python train.py --n_kv_head=6 --d_mlp=768 --norm="layernorm" --norm_place="pre" --attn_scale=0.177 --init_std_qkv=0.0264 --init_std_o=0.00407 --init_std_down=0.00204 --beta1=0.95 --weight_decay=0.15 --decay_shape="linear" --batch_tokens=32768
Each number is 128 + 32 x the weight over its row's rms, rounded and kept within 0 to 255. Layers, rows and columns count from 0. The size above them is the row's rms in percent of the matrix's.

# layer 4 MLP up, 768x192, rms 0.0366, rows 0-104, columns 64-127
size [ 46  71 165  56 178 167  43  37  35 167  55 169  40 174  49 186  41 144 165 170  27 197 198  72  41  39  27  25  33  42  46  32  32  29  37  39  48  39 156 165 173  28  21  47  37  43 206  45 171  47  24  95 118 160  62 171 147  70 157  39  35 218  31  43 192 160  79  44  27 177  26  36 175  71 186  25  36 149  46  42  51  47  26 181  28  81  27 183  26  25 166 187  34  24  30 174  40  39 157  27  26 188  23 186  25]
[[173  89 119  98 127  92 114 123 170 154  95 100 109 149 124  77 113 153 125 136 171 139 112 131 111 117 129 139 134 131 139  98  67 132 171 181  91 105 157  64 133 163 147 131 100 152 114  72 130 196 161 114  74  80  88 108  67 140 152  99 175  97  75 196]
 [126 139 103 124 117  62 133 168 142 183 115  82 135 107 154 133 127 158  84 122 170 189  96 137 107 115 122 171  91 142 160  70  97 115 136 141  97  95 213 126  94 162 155 124 114 132  94 195 150 179 130 152 101 117 116 114  81 114 151 127 162 138 106 141]
 [142 145 102 102 196 145 115 161 102 160 164 141 103 140 126 117  89 144 118 157 142 127 110 121 113  94 123 161  83 110 180  37 134 145 144 173  75 152 104 129 158 126 130  86 159 181 106  70  84 138  81 126  87 126 131 139 106 129 120  87 137 167 125 121]
 [ 79  71 154 132 117 138 100 134 156 197 139 155 116 106 149 187 111 143  69 132 153 115 124 129 133 103 115 181  82 127 143 118 111 115 136 175 126 102 196 133 170 152 155 101 138 132 110 100  96 203 130 113 138 109 143 180 122  73 113 136 118 150 117 121]
 [168 150  77 134 164 136 130 149 139 166  84 154 131 106 102 126  74  89 136  80 101  97 128 108 147 114 119 157  87 129 153 109 132 101 153 128 113 142 152  89 186 111 133 101 145  95 117 124 169 143  83 146 132 108 125 170 108 132 137  32 123 199 101 157]
 [200 171 151  96  82 134 115 133 203 129 168  60 108 108 189 138 109 210 135  80 180 177 166 122 125 122 128 145 105 126 130 105  84 149 118 156 119  99 185 110 144 169 193 145  50 127 145 104 170 157 147 147 106 122  81 157  94 126 124 159 174  82 111  82]
 [156 144  69 116 157  80 139 117 163 146 112  93 115 168 183 124 143 126  89 153  89 187  79 130 102 121  59 191 134 140 165  89 113 157 130 128 115  60 157 141 100 135 170 133 145 144 130 163 151 149 135  89 133 151 185 130  92  64  97 114 156  91 115 132]
 [160 106 114 101 141  94 141 140  94 127 130 151  91 120 114 111 151 157 137 165 129 187  87 110 124 111  86 129 167  93 128 103 128 156  89 167 122 102 154 136 141 113 179 117 116 163  60 100 102 167  88 145 116 171 122 139 112  96  92 115 156 107  68 100]
 [179 134  69 184 110  87  93 170 152 151 136 105 143  63 219 123 104 182  89 138 145 144 150 115 136 101  82 161 145 139  86 125 177 137 152 121  93  80 131 147 167 109 164 127 159 129  72 156 151 153 117 103  79 147 134 116 123  64 131  65 169 131  86 143]
 [ 79  90 152 112 163  46 120 162 162 118 121 133 137 110 100 138  74 115  50 134  98  74 132 146 153 130  80 157 131 154 131 120 136  85  92 125  49 133 122  93 149 168 159 129 128 132  77 119 108 158 143 125 106 134  80 155 128  87 119  67 212 181 134 166]
 [146 105 131 171 133 153 136 163 155 162 131 110 105 134 180 129  60 133  71 100 138 113 124 110 113 158 136 163  78 169 175  60  71 154 117 137  88 111 177  99 116 139 169  98  86 218 118 157  98 178 176 117 113  75 137 171  82 103 140 124 152 125 104 150]
 [ 75  73 147 106 113 128 102 107 143  98 108 116 112 107 189 119 142 128 103 149 136 194 142 156  82 169  65 182 186 106 115 112 108 128 155 138 120 122 137 141 126 180 115 106 106 197 114 112 140 144 177 144 138 150 125  86 128  75 136 143 154 105 104 128]
 [109  84 118 183 103  89 128 132  68 132 121 110 122 137 182  82  96 122  42 127 158 140  72 126 110 102 129 159 111 148 149 105 102 143 129 167  88  97 145  77 112 200 116 159 158 181  91 150 122 193 103 103 101 107 158 124 127  75 161 107 131 157  67 177]
 [111 162  66 139 104 122 121 153 140 155  76 102 146 116 125 124 129 125  50 108 153 209 135  93  94 125 147 168  80 185 173 100 121 153 132  94 142  81 132 161 154 150 197 171 156 127 136 211  70 143 160 162 116 103 150 126  61 139 120 131 140 104 135  92]
 [134 115 130  41 113  80  71 169 100 150 141 138 109 159 160 126 102 175 127 135 146 144 108  88  72 183 133 167 152 121 136 103  88 156 129 134  86  96 183 102 199 135 167  96 130 158 112 116  91 178 157  94  99 138 145 102  71  89 142 135 161 117 145 142]
 [147  92 132 167 121 149 111 119 124  98 160 115 149 109 179 122  61 140  62 134 118 117  95  77 150 129 120 121 171 189 179  83 142 158 116 167 119  74 122 108 197  93 146 149 107 161 119 155  99 126 107 104  75 147 167 206  77 124 171 105 138 168 135 164]
 [ 81 143 124 115 104  58 126 128 115 187 107 106 147 164 158 122 113 162 129 157 140 150 151 150  77 175 133 123 123 158 117  96 104 156  91 119 127 112 167  81 135 219 165 140  48 126  82 174 138 174 172 155  95  75 125 163 119  95  95  77 147  75  81 119]
 [182  73 132 127 189 137  94 108 126 146 104 138 118 171 178 128  53 127 152 114  95  96 168 118 104 166 114 216 101 113 125 127 136  84 120  84 106 163 136  98  93 108 133  92  53 163  90 134 150 143 125  78 139 139 175 162 132 107 116  80 172 113  91 104]
 [ 69  70 145 125 139 110 149 104 114 121 100  85 202  73 161 173  60  98  84 123 147 164 128 132 138 106 140 164 160 160 159  65 146  70 117 190 147 128 155  96 196 134 133 145 137 138 107 122  73 154 161 121  94  91  93 121 106 124 174 125 148  97  76 125]
 [ 75  74  98 146 144  88 132 164 129  82  47 156 116  35 139 161 132  82  63 189 100 199 109 133 114 149  99 118 120 142 127 104  90 129 127 104 125 147 130  80 196 120 151 144 154 159 108 140  82 142 203 187 107 114 185 143 106  92 131  63 134 131 137 108]
 [124 118 122 186 155 115 139 141 161  90 139 134 105 114 146 150 154 135  84 135 108 125 144 137 154 110 107 159 208 153 170 100  98 163 105 121 136 177 147  94 116  99 156 174 117 145 138 111 117 155 147 102  70 122  86 102  70  67 147  76 129  84  78 125]
 [157 131  41 152 134 130 128 134 115  93 106 100 134 114 110 107 115 167  71 194 142 154 133 155 108 109  99 143 131  87 146  98 107 164 157 120  56 157 131  70 171 177 115 102 131 198 116 112 115 144 129 196 118 123 160 190  92 120 139 104 133  82 119 106]
 [137 157 101 141  94 133 115 101 152 133 132 115 100 144  82 149 135 206 132 193 143 122 169 137 105 136 118 202  94 115  96 165 128 109 159 114 109 102 151 158 150 170 133  39 110  98 145 164  91 147 112 155  99 115 144 135 136 131 123 101 143 148 143 115]
 [125 126 116 141 115 125 105 164 183 125 151 127 144 125 204 100 100 114 114 100 178 149 124 141  71 164 162 208 147 107 151 105  84 134 119 105 105 128 182  53 131 152 167 121  99 162 104 141 138 187 148 110 122 118 150 154  98  48 128 112 143 104  81 125]
 [133 148 135  83 139  69 140 179  77 150 112  73 127  62 109  72 128 135 136 138 157 167 118 131 144 182 131 127 134 128 103 143 115 157 130 212 104 126 138  74 157 166 154 115 104 170 118  73 107 195 132 148 121 125 150 155 101 100 130 121 183 117  86 152]
 [157  96 127  83 133 115 102 188 116 115 100 135 103 144 126 101  90 150 105 200 119 140 140 126 109 105 126 162 143 115 101  73 138  91 101 122 109 108 158  93 172 159 148 104  79 168  89 153 116 176 122 152 122 150 150 150  88  78 121  87 127 125  76 197]
 [123 152 129 115  98  96  74 134 161 148  90 120 112 161 111  91 127 144 151 114 125 116 135 117  93 139  84 160  68 130  99  93 132 127 147 158  52  80 166  67  77 144 120 119 126 156 122 148  96 208 158  83 111  91 122 132 151 145 140 133 128 190  73 119]
 [141 158 104 123 134 109 132 136 110 112 115  77 126 147 148  81 182 116  95 178 134 152  62 135 145 143 116 148 158  98 129  90 129 162 216 141  61 154 167 110 169 145 131 136 160 157  89 133 119 200 191  66 112  66 118 169 150  69 167  54 147 154 107 129]
 [151 119 153 151 113 126 118 181 141 145 157  95  91 159 194 124 160 171  60 121 126 200  94 145 123 148 123 157  95 162 100  87 103 142  88 156 127 115 145  97 134 129 195 149 137 170  92 164 118 183 155 123  93  90  96 149 124  96 138  94 176 119 101 195]
 [184 138  75 125 112  75 137 177 151 184  98 176 169 115 191 117 119  90 105 151  98 206 112 104 118  98 165 136 170 164 134 125  98 184 109 119  84  82 151 109 160 144 168 150 127 152 108 160  95 142 123 117 143 106  99 146 109  60 119 141 155 150  78 193]
 [116 155  93 115 115 116 108 141 123 114 101 137 133 150 195 171 169 122  46 152  66 150 113 104  92  95  71 177 153 132 121 109 155 128 115 109  79  89 146 126 112 142 223 115 132 133 116 167 126 139 163  85 117 130  88  96  88  83 120  91 156 168  84 119]
 [ 75 161  80 122 159  92 122  67 173 110 120  81 140 142 154 199  97 154 112 156 129 140  91 153  97 128 134 156 166  98 122  89 109 101 149 161 105 102 181 115 132 173 108 125  97 220  69 100 148 201 146 131 131 115 168 159 134  90 156 111 126 153  84 119]
 [115 156 133  76 116  76 119 201 140 175  57 138 158 118 142 159 109 144 110 180 129 206 131 104  86 124 139 150 137 174 125  75 116 147  94 111  69 119 116 101 152 162 177 159  84 166 159 123 123 151 155 141 136 102  92 144  59 125 160  91 180 142 151 101]
 [ 75 114 118 121 149  82 103  97 143 150 117 136  90  92 150 111  88 124 107 113 138 169 118 133 101 145 134 171 121 137  98 147 108 139 166  82  89  74 175  88 173 188 135 102 152 172 114 127 113 201 122 115  59  43 152 117 109  76 138  93 138  93  69 125]
 [159 114 124 117 139 118 102 115 150 149 146 120 124  99 181 130 113 156  78 174 162 134 127 127 159  92 128 190 109 132 177  85 127 119 126 181  98  94 167 126 159 134 139 119 149 176  75 115 141 191 140 146 131 153 127 117  82 118  90 156 134 138  98 195]
 [129 128 107 128 117 108  92 127 146 157  99  96 156  69 107 134 111 142  39 201 186 118 132 114 139 123 108 211 150 128  89 124  86 141 119 150  74 110 140  88 175 174 196  99 143 160 100 133 123 157 135  97  75 127 161 137 107  84 125  74  89 132 107  93]
 [136 138 104 147 159  88 131 103 197 156 131 136 108  98 151 169 113 138  71 200 111 163 109 114 139 102 119 148 141 166 112  81  95  89 100 158  87  55 132 151 201 155 155 156 107 167 100 150 100 202 154 144 121 100  97 125  98 115 137 146 214 154 113 153]
 [152 104 100 144 162  59 151 195  94 169  90 121 108 169 175 127 114 201 119 136  97 120 143 114 114 101 154 161 132 191  73  81 113 147 107 158  70 129 180 141 124 166 153 151  77 146 108 142 135 193 119  83  83  87 115 109 159 118 122 140 172 203 128 132]
 [104 112 148 148  98 162 122 109 104 132 110  89 144 106 145 169 129 148 133 185 184 130 154 154 147 131 197 171 147 136 110 121 104  98 118 127  98  58 129 140 133 172 128 104 168 164 130  57  93 153 129 139  62 138 123 177 124 155 113 134 148 118 109 158]
 [137 111  98 130 139  77 139 169 152 172 133  68 123 134 175 121 110 108 137 100 105 115 141 128 137 113 161 154  29 165 173  87  64  92 146 141 128  90 147 106 129 126 134 140 121 144 129 140 114 136 130 168 100  95 182 114 152 129 156 119  79 125  89  99]
 [100  91  96 117 143  58 138 107  88 116 125 112 165  79 123 113  69 126 136 135 158 107 151 123 105 150 164 210 116  67  92 125  95 190 147 175 115 157 131 119 101 196 116 124 107 172 131 124 101 152 168 121 115 111 157 142 103 116 111 152 167 100  95 109]
 [118 140 134 108 166  92 105 131 126 166 125 127 154 116 151 142 167 164  93  97 143 124 145 171 117  80 174 200 117 142 137 111 115 108 141 209  97 131 160 106 115 160 148  87  99 169 104 136 102 172 162 112 120 115  86 145 106  34 103  96 154 118 107 141]
 [153 220 100 137 126 110 100 139 204 118 163 161 134 145 124 134 100 120 152 122 151 159 130 130  94 109 111 172  94 130 105 117  97  81 159 122 101  87 132  85 179  65  75 150  78 151 156 105 150 210 149 141 147 178 105 128 160 144 151  57 131 159 119 145]
 [122 159 119  79 122  87 144 129 141 135  79 132 142  98 188 161 114 121 127 124 127 123 148  94 123 105 132 165 147 175 145  48 123 141 129 182  57 120 154 154 170 175 169 125  97 145 105 127 106 165  83 117  82 118 125 126  85  97 186 113 117 188  47 164]
 [ 93 123 168  94 140  87 108 131 119 115 103 129  60 124 160 119 140 150  75 136 154 143  76  92  82 127 152 190 146 148  95  77 119 162 116 197 104  79 137 145 183 155 159 102 111 122 122 104 151 156 137 113 108 129 107 155  76  95 101 116 197  92 129 150]
 [147 138 148  93 154  72 122 133 198 149  81 115 117 117 142 128  93 114  81  98 111 178 131 152  82 125 128 167 109 180 151  78  77 149 177 154  52 114 164  99 160 170 184 146 124 140 109 140  75 205 146 165 109 126 153 128  92 113 165  70 120 106 127 140]
 [156 148 149 114 141 128 111 163 132 167 133 140 139 173 139 127 185 189  96 161 138 219  96 185  88  88 142 150  74 156 123 112 128 105 128 116 142  56 123  79  74 141 202 134 180 144  96 142 114 138 151 115 168 133  81 111  97 128 148 143 129 102 117 135]
 [ 91 133 123 125 135  96  98 164  88 143 128 120 135 139 186 146 109 141 105 132 170 174 104 149  85 122 129 122  93 104 172  92 107 136 100 167  65  91 158 102 193  95  89 140 147 162 110 187 152 203 118 126 123  96 154 116 155  89 126  97  65 140  92 141]
 [128 122 142 125 120 120 146 124 151 169  82 148 208  72 137  96 116 140  67  99 131 156 139  89 133 153 189 149  67 113 121 118 121 160 135 115 103 127 126  40 169 169 155 136 187 116 102 184 135 152 130  90  45 123 101 113  68 145 152 149 130 191 127 176]
 [120 144 138  98 124  69  84 209 141 152  68 119 139 125 152 155 113 175 153 119 143 114 131 116 139 134 107 137 145 144 127  94 132 105 123  96  68 126 155 152 104 202 149  73  96 120  66 130  96 189 162 144 107 120 128 117 109  94  96  92 137 144  96  78]
 [ 99  99 157 134 109  98 141 136 135 176 121 127 154 136 153 158 176 160 129 130 107 138 113 123 118 113 135 159 111 135 137  39 105 139 147 156  72  80 169 125 131 169 160 134 137 197 107  93 158 155 142 104 134 162 105 137 106  87 139  52 144 107  82 103]
 [171 142 115 107 119  68 132 103 142 144 127  83 150 132 160 100  83 161  94 145 188 173 150 148 135 117 142 175 128 132 137 112  78  98 154 166  79 107 158 114 124 193 162 120  75 156 112 132 116 182 115 110  99 105 167 121 111  95 133 116 153  79 112 131]
 [183 164 102 106  98  65 113 177 107 130  94 138 118  84 134 114 132 177 143 119 181 181  94 115 173  99  85 113 154  77 166 140 109 144  71 142  75 105 247 101 123 162 144 132 149 128 100 157 170 157 148 159 142 108 131 166 109 124  96  94 147 155 121 116]
 [124  95 111 147 133 107 126 125 133 126  86 110 170 112 120 174 116 182 127 133 129 158 170 160 111  84 128 255 109  69 101 129  77  74 159  81 148 179 112 101  86 151 168  98 111 167 135 124 141 135 122 146 117 117 156 167 115 151 107 114 103  94 108  97]
 [ 75 179 127  76 150 100 132 136 134 231 109 131 121 162 126  93  94 135 131 132 162 173 106 120  83 129 175 155 102 193 141  94 107 145 172 123  97  92 185  68 103 157 135 127 133 146 115 134  87 181 151  96 109  68 162 126 144 107  87 106 180  99  88  97]
 [ 82  93  76 115  93  96 129 104  73 158 109 148 157 155 144 100 108 124 135 180 138 148 148 146 167 112 116 132 122 146 139  70 127 127 119 114 116  92 121 159 167 172 142  97 136 144 137 159 126 142 120 184  93 114 212 103  93 118 193 134 106 170 140 123]
 [145 110 142  79 129 125 109 150 116  69 112 107 116  44 127 105 120 106 158  89  67 153 132 130 151  99 100 180 125 143  84 138 103 161 170 162 102 148 135  20 128 215 121 118 119 204 121 104 149 157 172 162  70 109 102 145 136 118 123 116 189 115  37 175]
 [137 113 118 123 112  69  59 111 111 157  67  87 181  70 142 115 155 150  52 174 195 146 148 118 123 132 131 173 133  79 175 123 120 106 164 121  88 114 163 126 100 153 181 103 148 162  95  93 143 161 128 108  79 137 120 128  91  91 106  98 194 102 115 144]
 [112 142 127 136  82  93  99 177 125 105 116  86 118 162 157  89 117 105 134 161 191 176 170 144 123  91 157 147 109 114 180 145  61  89 154 123  42 122 147  74  71 133 123 122 146 152 107 109 110 154 117 128  83 127 110 108 164  59 127 100 165 176 174  85]
 [167 115  62 126 150 151  92 140 156 165  98 138 133 122 152 171  81 137  54 154 134 136 187 135 167 120 140 168  61 175 124  89  97 133 153 152 100 117 159 110 121 162 134 132 109 137  93 139 118 149 116 115 104 144 110 122  37  74 141  98 164 130  40 179]
 [154 150 131 114 122  77 150 126 127 147  88 119  90 121 137 122 155 132  82 201 134  80  84 123 127 135 157 144 142 142 116  65 124 122 103 148 123 111 166 112 117 176 148 123 141 165  88 119 161 145 189 131  71 108 105 122 119  94  85 109 219 111 109 129]
 [171 164 140 164 101 150 133 184 114 154  81 158 109 120 117  83 127 115  52 106 109 157  72 145 117 101 134 141  99 115 200  59 119 112 154 123 127 133 161 142 108  97 167 116 124 125 125 163 133 142 120 112 120 130 141 115  87 144 147  74 101 152 134 122]
 [104 126 138 128 180  83  85 146 155 159 133 112 151 132 171 116 151 145 116 161 121 126 148 124 111  76 140 195 120 119 113 101  91 140 123 162 107 109 139  92 113 111 103 120 121 203 102 110 139 184 114  96  61 122 148 108 138  86 106 120 142 197  72 166]
 [140 138 120 130 133  47  94 120 149 158  94  88 143  85 118 177 172 152 115 171 147 108 149 131  85 148  86 171 127 149 165 150  86 119 127  96  94  94 169 100 138 107 141  62 150 154 103 120 150 168 142 112 101 132 124 138 129 109 110  99 199 173 105 187]
 [147 143  47 150  93 104 151 122 144 102  78 144 125 136 161 120  70 121  90 126 132 124 197 183 155 105 144 173  66 119 117 112  49 105 187 130 152 171 176  93 121 135  90 131  95 134 166 114 124 147 124 127 111 126 124 124 122  98 147 112 113 132 100 163]
 [103 119 104  81 141  51  70 163 176 138 123 153 116 117 168 124 129 148 129 102 114 117 162  72 128 114 111 154 111 150 144  86 108 129 127 127 112 140 172 142 141 181 140 130  48 157 129 181 153 157 176  94 162 151  80 106 104  74  86 140 146 117  88 102]
 [137 115 114 144 128 102 104 116 177 118  93  56 127  91 186 156  66  77  99 143 146 144 146 129 132 150 127 182 128 164 168 108 150  99 149 170 112  79 137 108 144 170 157 128 132 129  95 118 103 169 139 166  35 138 176 141 103  72  99  83 154  82  89 134]
 [139  86 131 128 110 107 138 138 140 170 104  86 125 124 115 130 163 219  75 182 189 190 123 145 123 110 126 144 102 124 122 104 125 143 108 143 120  73 131 124 134 134 158 156 154 111 156 178 120 159 138 136  72 118 104 128 103  90 167  99 176 136 101 140]
 [164 126 166 162 106 129 117 110 205 139 152 104 207 122 160 168 152 123  88 176 120 122 141 171 105 128 137 199 108 164 109 139  96 115 131 159 163 124 130 120 141 128 163 135  90 172  71 127 193 178  98 124 101 149  84 160  90 115 132 109 119 101 121  67]
 [ 97 109 153 131 105 156 117 123 151 127  96 165 191 143 150 126 111  91 127 133 180 215 160  79 113 120 133 149 103 124 135 134  72 167 129 159  60  96 156 132 149 162 110 102  83 189 117 100 150 139 139  99 124 122 139  85 101 112  71 142 148 205 120 112]
 [ 90 171 124  83 134 139 164  85 139 158 161 140 144  89 137 199 103 134  58 159  93 125 116 132  93 127 139 129  98 124  98 103  91 120 128 133 148 123 138 105 163 124 107 107 158 142 118 132 115 195 159 155 142 143  78 137 137  74 124 123 104 136 111 140]
 [149  98  98 115 194  56  95 143 149 127  81 130 167 174 207  83  88 126 104 164 159 150 112 128  88  87 154 153 108 143 158 107 124 145 133  84 109 128 202 105 127 155 166 111 136 133 110 173 141 162 137 145  79 145 126 119 135  96 132 117 178 101  99 135]
 [ 93 107 116 112 172  86 112 140 144 140  67 112  81  85 122 105 133  86 112 163 114  91 121  75 130 193 187 151  98 153 167 123 118 205 153 132 110 107 172  87 138 119 165 116  98 187 101 111  80 156 122 150 125 127 132 198 131 121 151 102 163  93 117 192]
 [140 115  89 138 135 110  68 140 173 154 111 110 122 114 158 143  99 148  89 147 148 124 166 128  92 141 108 178 104 141 118  89 127 129 164 161  70 105 177  89 175 163 205 152 164 143  87 153  96 180 138 101 143 150  95 119  53  73 113 101 123  99  86 162]
 [173 145 143 132 156  86 112 147 153 136 151 123 131 100 130 179 139 145  85 103 120 169  66 133 134  52  78 142 166 113 140  69 107 120 139 101 102 156 103  77 132 129 157 143 135 162  82 154 197 140 164 126  87 103 116 152 122 133  83  55 107 141 144 164]
 [ 86 108 148  95 123 130  81 139 159 137 164  84 123 153  87 157  45 166  72 151 120 116 149 106 117  76 111 205 116 182 196 125 101 129 122 139 112 141 147  83 137 145 164 151 111 117  70 145 144 151 154 143 147 156 145 124 103 103 134 110 163 103 110 116]
 [169 149 137 104 155  91 152 165 114 199 105 112 162  61 153 119 134  70 112 164 109 149  87 114 136 130 124 138 147 163 132  77  93 128 121 147  52 176 133  68 179 177 133 122 115 175  93 139  88 176 115 131 157 100 106 104 110  79 188  81 143 173 110 171]
 [156 141 155 118 169 122 133  94 145 193 156 102 142  63 106 150 170 203 155  85 128 116  88 107 134 125 130 138 149  89 117 105 131 172 115 144  80 100 144 120 117 180 213  95 150 214 110 122 181 143 109  95 101 134 128 162 124 100 118 142 165 121 122 110]
 [121 131 171 127 123 123 111 151 147 143 125 105 126 194 204 122 128 149 100 109 111 136 126 133 121 103 114 189 122 145 109 122  36 126 136 139 119 125 164  86 134 106 119 106  88 181  64  80 130 170 108 107 141 113 144 134 124  65 146  67 114 147  74 175]
 [164 178 124  80 115  97 135 121 142 173 119 134 162 117 113 124 109 124  99 102 153 143  95 121  86 129  69 157 122 139 139 115 114 126 150 146 108 160 210 129 168  93 178 103 127 192  70 183 161 180 135 148  90  89 117 135 129 104 164  77 186 148  69 130]
 [116 132 120 123 153  62 125 138 149 199 118 122 123 134 185 104 148 123 102 115 127 120 108 141 122 117 108 143 100 150 108  62  88 140 123 156 114  91 187 108 128 147 158 131 140 140 116 155 161 167 118  68  69 111 122 121  90  76 148  81 164 139  85 156]
 [109 136 111 123 139 113  97 128 125 164 114 147 143 103 115 105  90 168  70 120 145 160 110 146 110 139 129 171 137 152 111  81 107 149 121 172  67 138 131  90 194 144 160 104 160 202  73 140 142 169 139  97  78 105 122 153 123  98 201 117  97 155  46 232]
 [118 101 137 122 155 137  65  86 145 118  87 108 149 129 116 132 128 198 128 150 143 154 124 124  35 111 139 157 137 178 103 105 125 123 166 123 115 108 178 137  89 146 207 115 146 134 106 130 155 175 131 154  91  89 149  98 121 121 134 152 207 143  67  97]
 [147 163 150 149 121 146 105 131 169 167 173 102  96 130 171 127 101 170 113 126 119 120 107 123 146 118 153 191 143 165 147 118  96 119 133 145 124  64 101  52 126 136 232 141 130 143 100 131 126 155 122 100 109 123  99 161 118 139 174 102 152 160  61 139]
 [127 134 106 190 169 109 137 152  90 151 151  55 178 145 129 159 158 152 110 133 191 159 117 171 121  89 105 137  92 125 181  86  98 102  67 169 134  94 159 127 124  96 237 117  82 152 113  87 141 211 126 123  58 121  99 139 136 111 108 107 154 131 107 197]
 [118 127 119 111 174  67 133 179 153 179 126  79 151  67 121 170 103 116 124 133 127 164  93  93 132  68 100 141 125 183 165 142 101  82 175 158 109  90 167 165 181 171 148 131  80 134  66 193 132 184 120 143 144 108  99 164 113 131 152 108 116 159  96 119]
 [151 142  91 170  99 100 159 135 205 140 127 165 145 147 154 117 146 121  94  99 103 118  93 155 111 106 101 129 123 100 139  93 165 152  94 122 110  98 134 133 191  87 137 113 108 111 124 142 174 163 108 104 173  78 119 136  94 142 130  96 184 110 109 178]
 [100  89 129  53 140 151 172 138 145  93 148 117  95  89 185 128 102 154 106  48 118 114 178 171 145 110  70 142 115 186 121  54 104 125 129 168 131 140 142 144 183 148 159 137  95 139 174 113 144 138 126 163 122 132 198 112 175  95 191 133 175 117 111 123]
 [ 88 103 100 153  57 103  72 106  82 144 102 118 155 111 136 137 102 176  76 161  87 128 103 137 159 122 115 162 106  90  47  80 103 128 141 129  63 115 170 168 163 117 139 121 128 152  77 176 171 185 178 125 117 160  78 117 131 150 175  76 172 150  99 153]
 [164 114 106 138 148 130 197 154 188 182 171 135 166 110 138  99 139 100  92 186 137 149  71 126 118 118 122 186 126 124 102 110  98 163 104  66  86  86 205  98 169 137 118 159 106 199  85 122 178 186 129 102  96 107 115  87 103 107  84  75 162 138 112 145]
 [150 156 150 151  91 159 106 112 150 158 153 150 105 132 116 130 107 172 101 155 167 115 120 128  96 134 167 158 115 100 111 124  87 109 208  93 126 101 194 149 122 159 149  79 189 186 115 112 142 138 111  64 114 131 153 113 122 114  94  78 105 169 145  93]
 [ 79 131 128 156 188 118 117 152 182  87 156 112 110 116  99  85 130 210 109 200 175 128 121 141 119 123  77 158 176 200  85 102 111 160 169 114 157 124 146 155 162 231 146 132 164 164 129 123 138 133 155 103 134 140 118 150 109 121 158 127 127 118 119 111]
 [138 103 142 135 152  40 102 139 161 160 120 101 153 101 160 111 111 129  80 147 168 134 122 175 112 114 134 179 144 149 143  88 127 121 116 137 135 119  95 104 138 129  89 147  44 163  97  99 141 161  98 113 107 156 163 131 134 106 147 146 182 174 125 113]
 [ 93  90 120 167 143 143 171 114 177 161 128 132 114 115 204 116 117  68 122 112 134 114  91 127 127 111 120 223 132 123 187 155 123 110 120 143 100  55 129 124 128 140 142 125 108 137  36 118 138 204 132 107 117 101 163 150 129  72 124 120 164  68  73 119]
 [ 88 146 134 128  75  65 144  96 150 168  94  99 180 138 153  86 126 155 129  90 143 195 178 173 126 116 143 203  83 117 160  90  92 123 111 213  71 106 171 117 167 113 135 124 114 142 141 107 107 183 193 178 145  71  86 120 145  83 177 122 172  92  71 149]
 [143 126 121 131 102 136 129 191 151 135 132  84 158  79 140 120  99 114  87  86 175 166 129 184 137 121 112 133  83 150 184 139  67  95 118 144  55  83 106 107 146 108 170 144 137 176  95 162  67 153 120 168  98  70 165 111 116 104 142 100 111 147  94  98]
 [150  90 120 177 111  91 112 129 116 166 104  82 117 123 175 136  84 141  77 145 132 168 150 107 110 160 117 141  96 156 151  97  91 114 167 126 130  57 191  84 151 167 154 127  77 142  81 147 135 179  86 111  73  95 150 108 147 147  85  98 135 130  43 156]
 [123 122 152 100  80  85 146 117 125 144 122  92 143  85 178  93 133 116 108  87 164 176 109 142 126  97 180 202 135 130 170 101 110 103 128 140 111 141 143  59 139 130 133 158 129 127 126  80 113 190 103  98 113  99 162 163 105  66 151 135 112 130  50  94]
 [104 121 143  88 145 150 134 101 149 103  71 158 101 106 167 144  88 119 149 127 113 119 169 102 167 178 185 185 103 151 106 146  93  96 176 125 135 142  98 119 131 188 136  79  84 159  97  93 165 142 107  94 135 130 102 134 137 131 155 144 116 177 106 129]
 [149 115  71  93 139  75 106 135 153 166 130 142 163 149 176 132 193 135  88 138 105 131  79 143 140 100 160 135 112 196 115  93  93 171 135 136 135 105 143 104 151 156  98 134 139 176 102 154 196 150  54 131 108  97 130 138 157 135  57 102 106 120  91 143]
 [111 118 122  58 111 112 119 136 173 140 127 112 127 103 182 131 134 127 156 112 129 174 102 143 134 176 134 166 100 137 165  83 117 171 170 114 138 111 187  91 126 145 116 137 134 186  16 158 107 189 138 136  76 110 131 157  97 164  85  76 142 177  42 116]
 [127  85 130 154 116 110 131 114 114 126 116 105 191  40 115  96 122 104 105 206 223 149 137 134  70 133 158 161 147 106 139 129 103 151 144 187  97  77 105 110 140 159 120  88 131 124 115 119  84 170 126 140  82  94 140 138  72 154 159 123 137 132 100 143]
 [138 119 117  77 127  91  79 141 195 140  94  83 162 185 171 112 126 144  92  85 113 182 142 135  92 152 131 121 137 124 107  96 102 159 161 157 106 115 157  88 125 122 118  92  89 122 113 121 147 135 190 137  81 179 107 128 142 101 102  81 130 141  78 129]
 [ 90  97 145 137 137 148 124 173 160  95 111 175 161 116 194  71 119 106 102  93 102 198 119 116 114 142  95 209 151 139 158 102 127 144 167 136 142 117 147  88 152 136 165 123 169 155 123 130 137 143 173  88 127 123 222 126 135  91  97 136 135 124 106 159]
 [115 149 153  85 153 168 123 142 176 114 125 122 193 103 187 137 109 126  85 142 137 126 168 146 103 138 125 181 141 165 177  75 109 143 108 115 151 116 154 118 168 113 168 161 152 124 116 141 122 163 159 141 108  90 125 133 148 112 127  74 100 104  94 171]]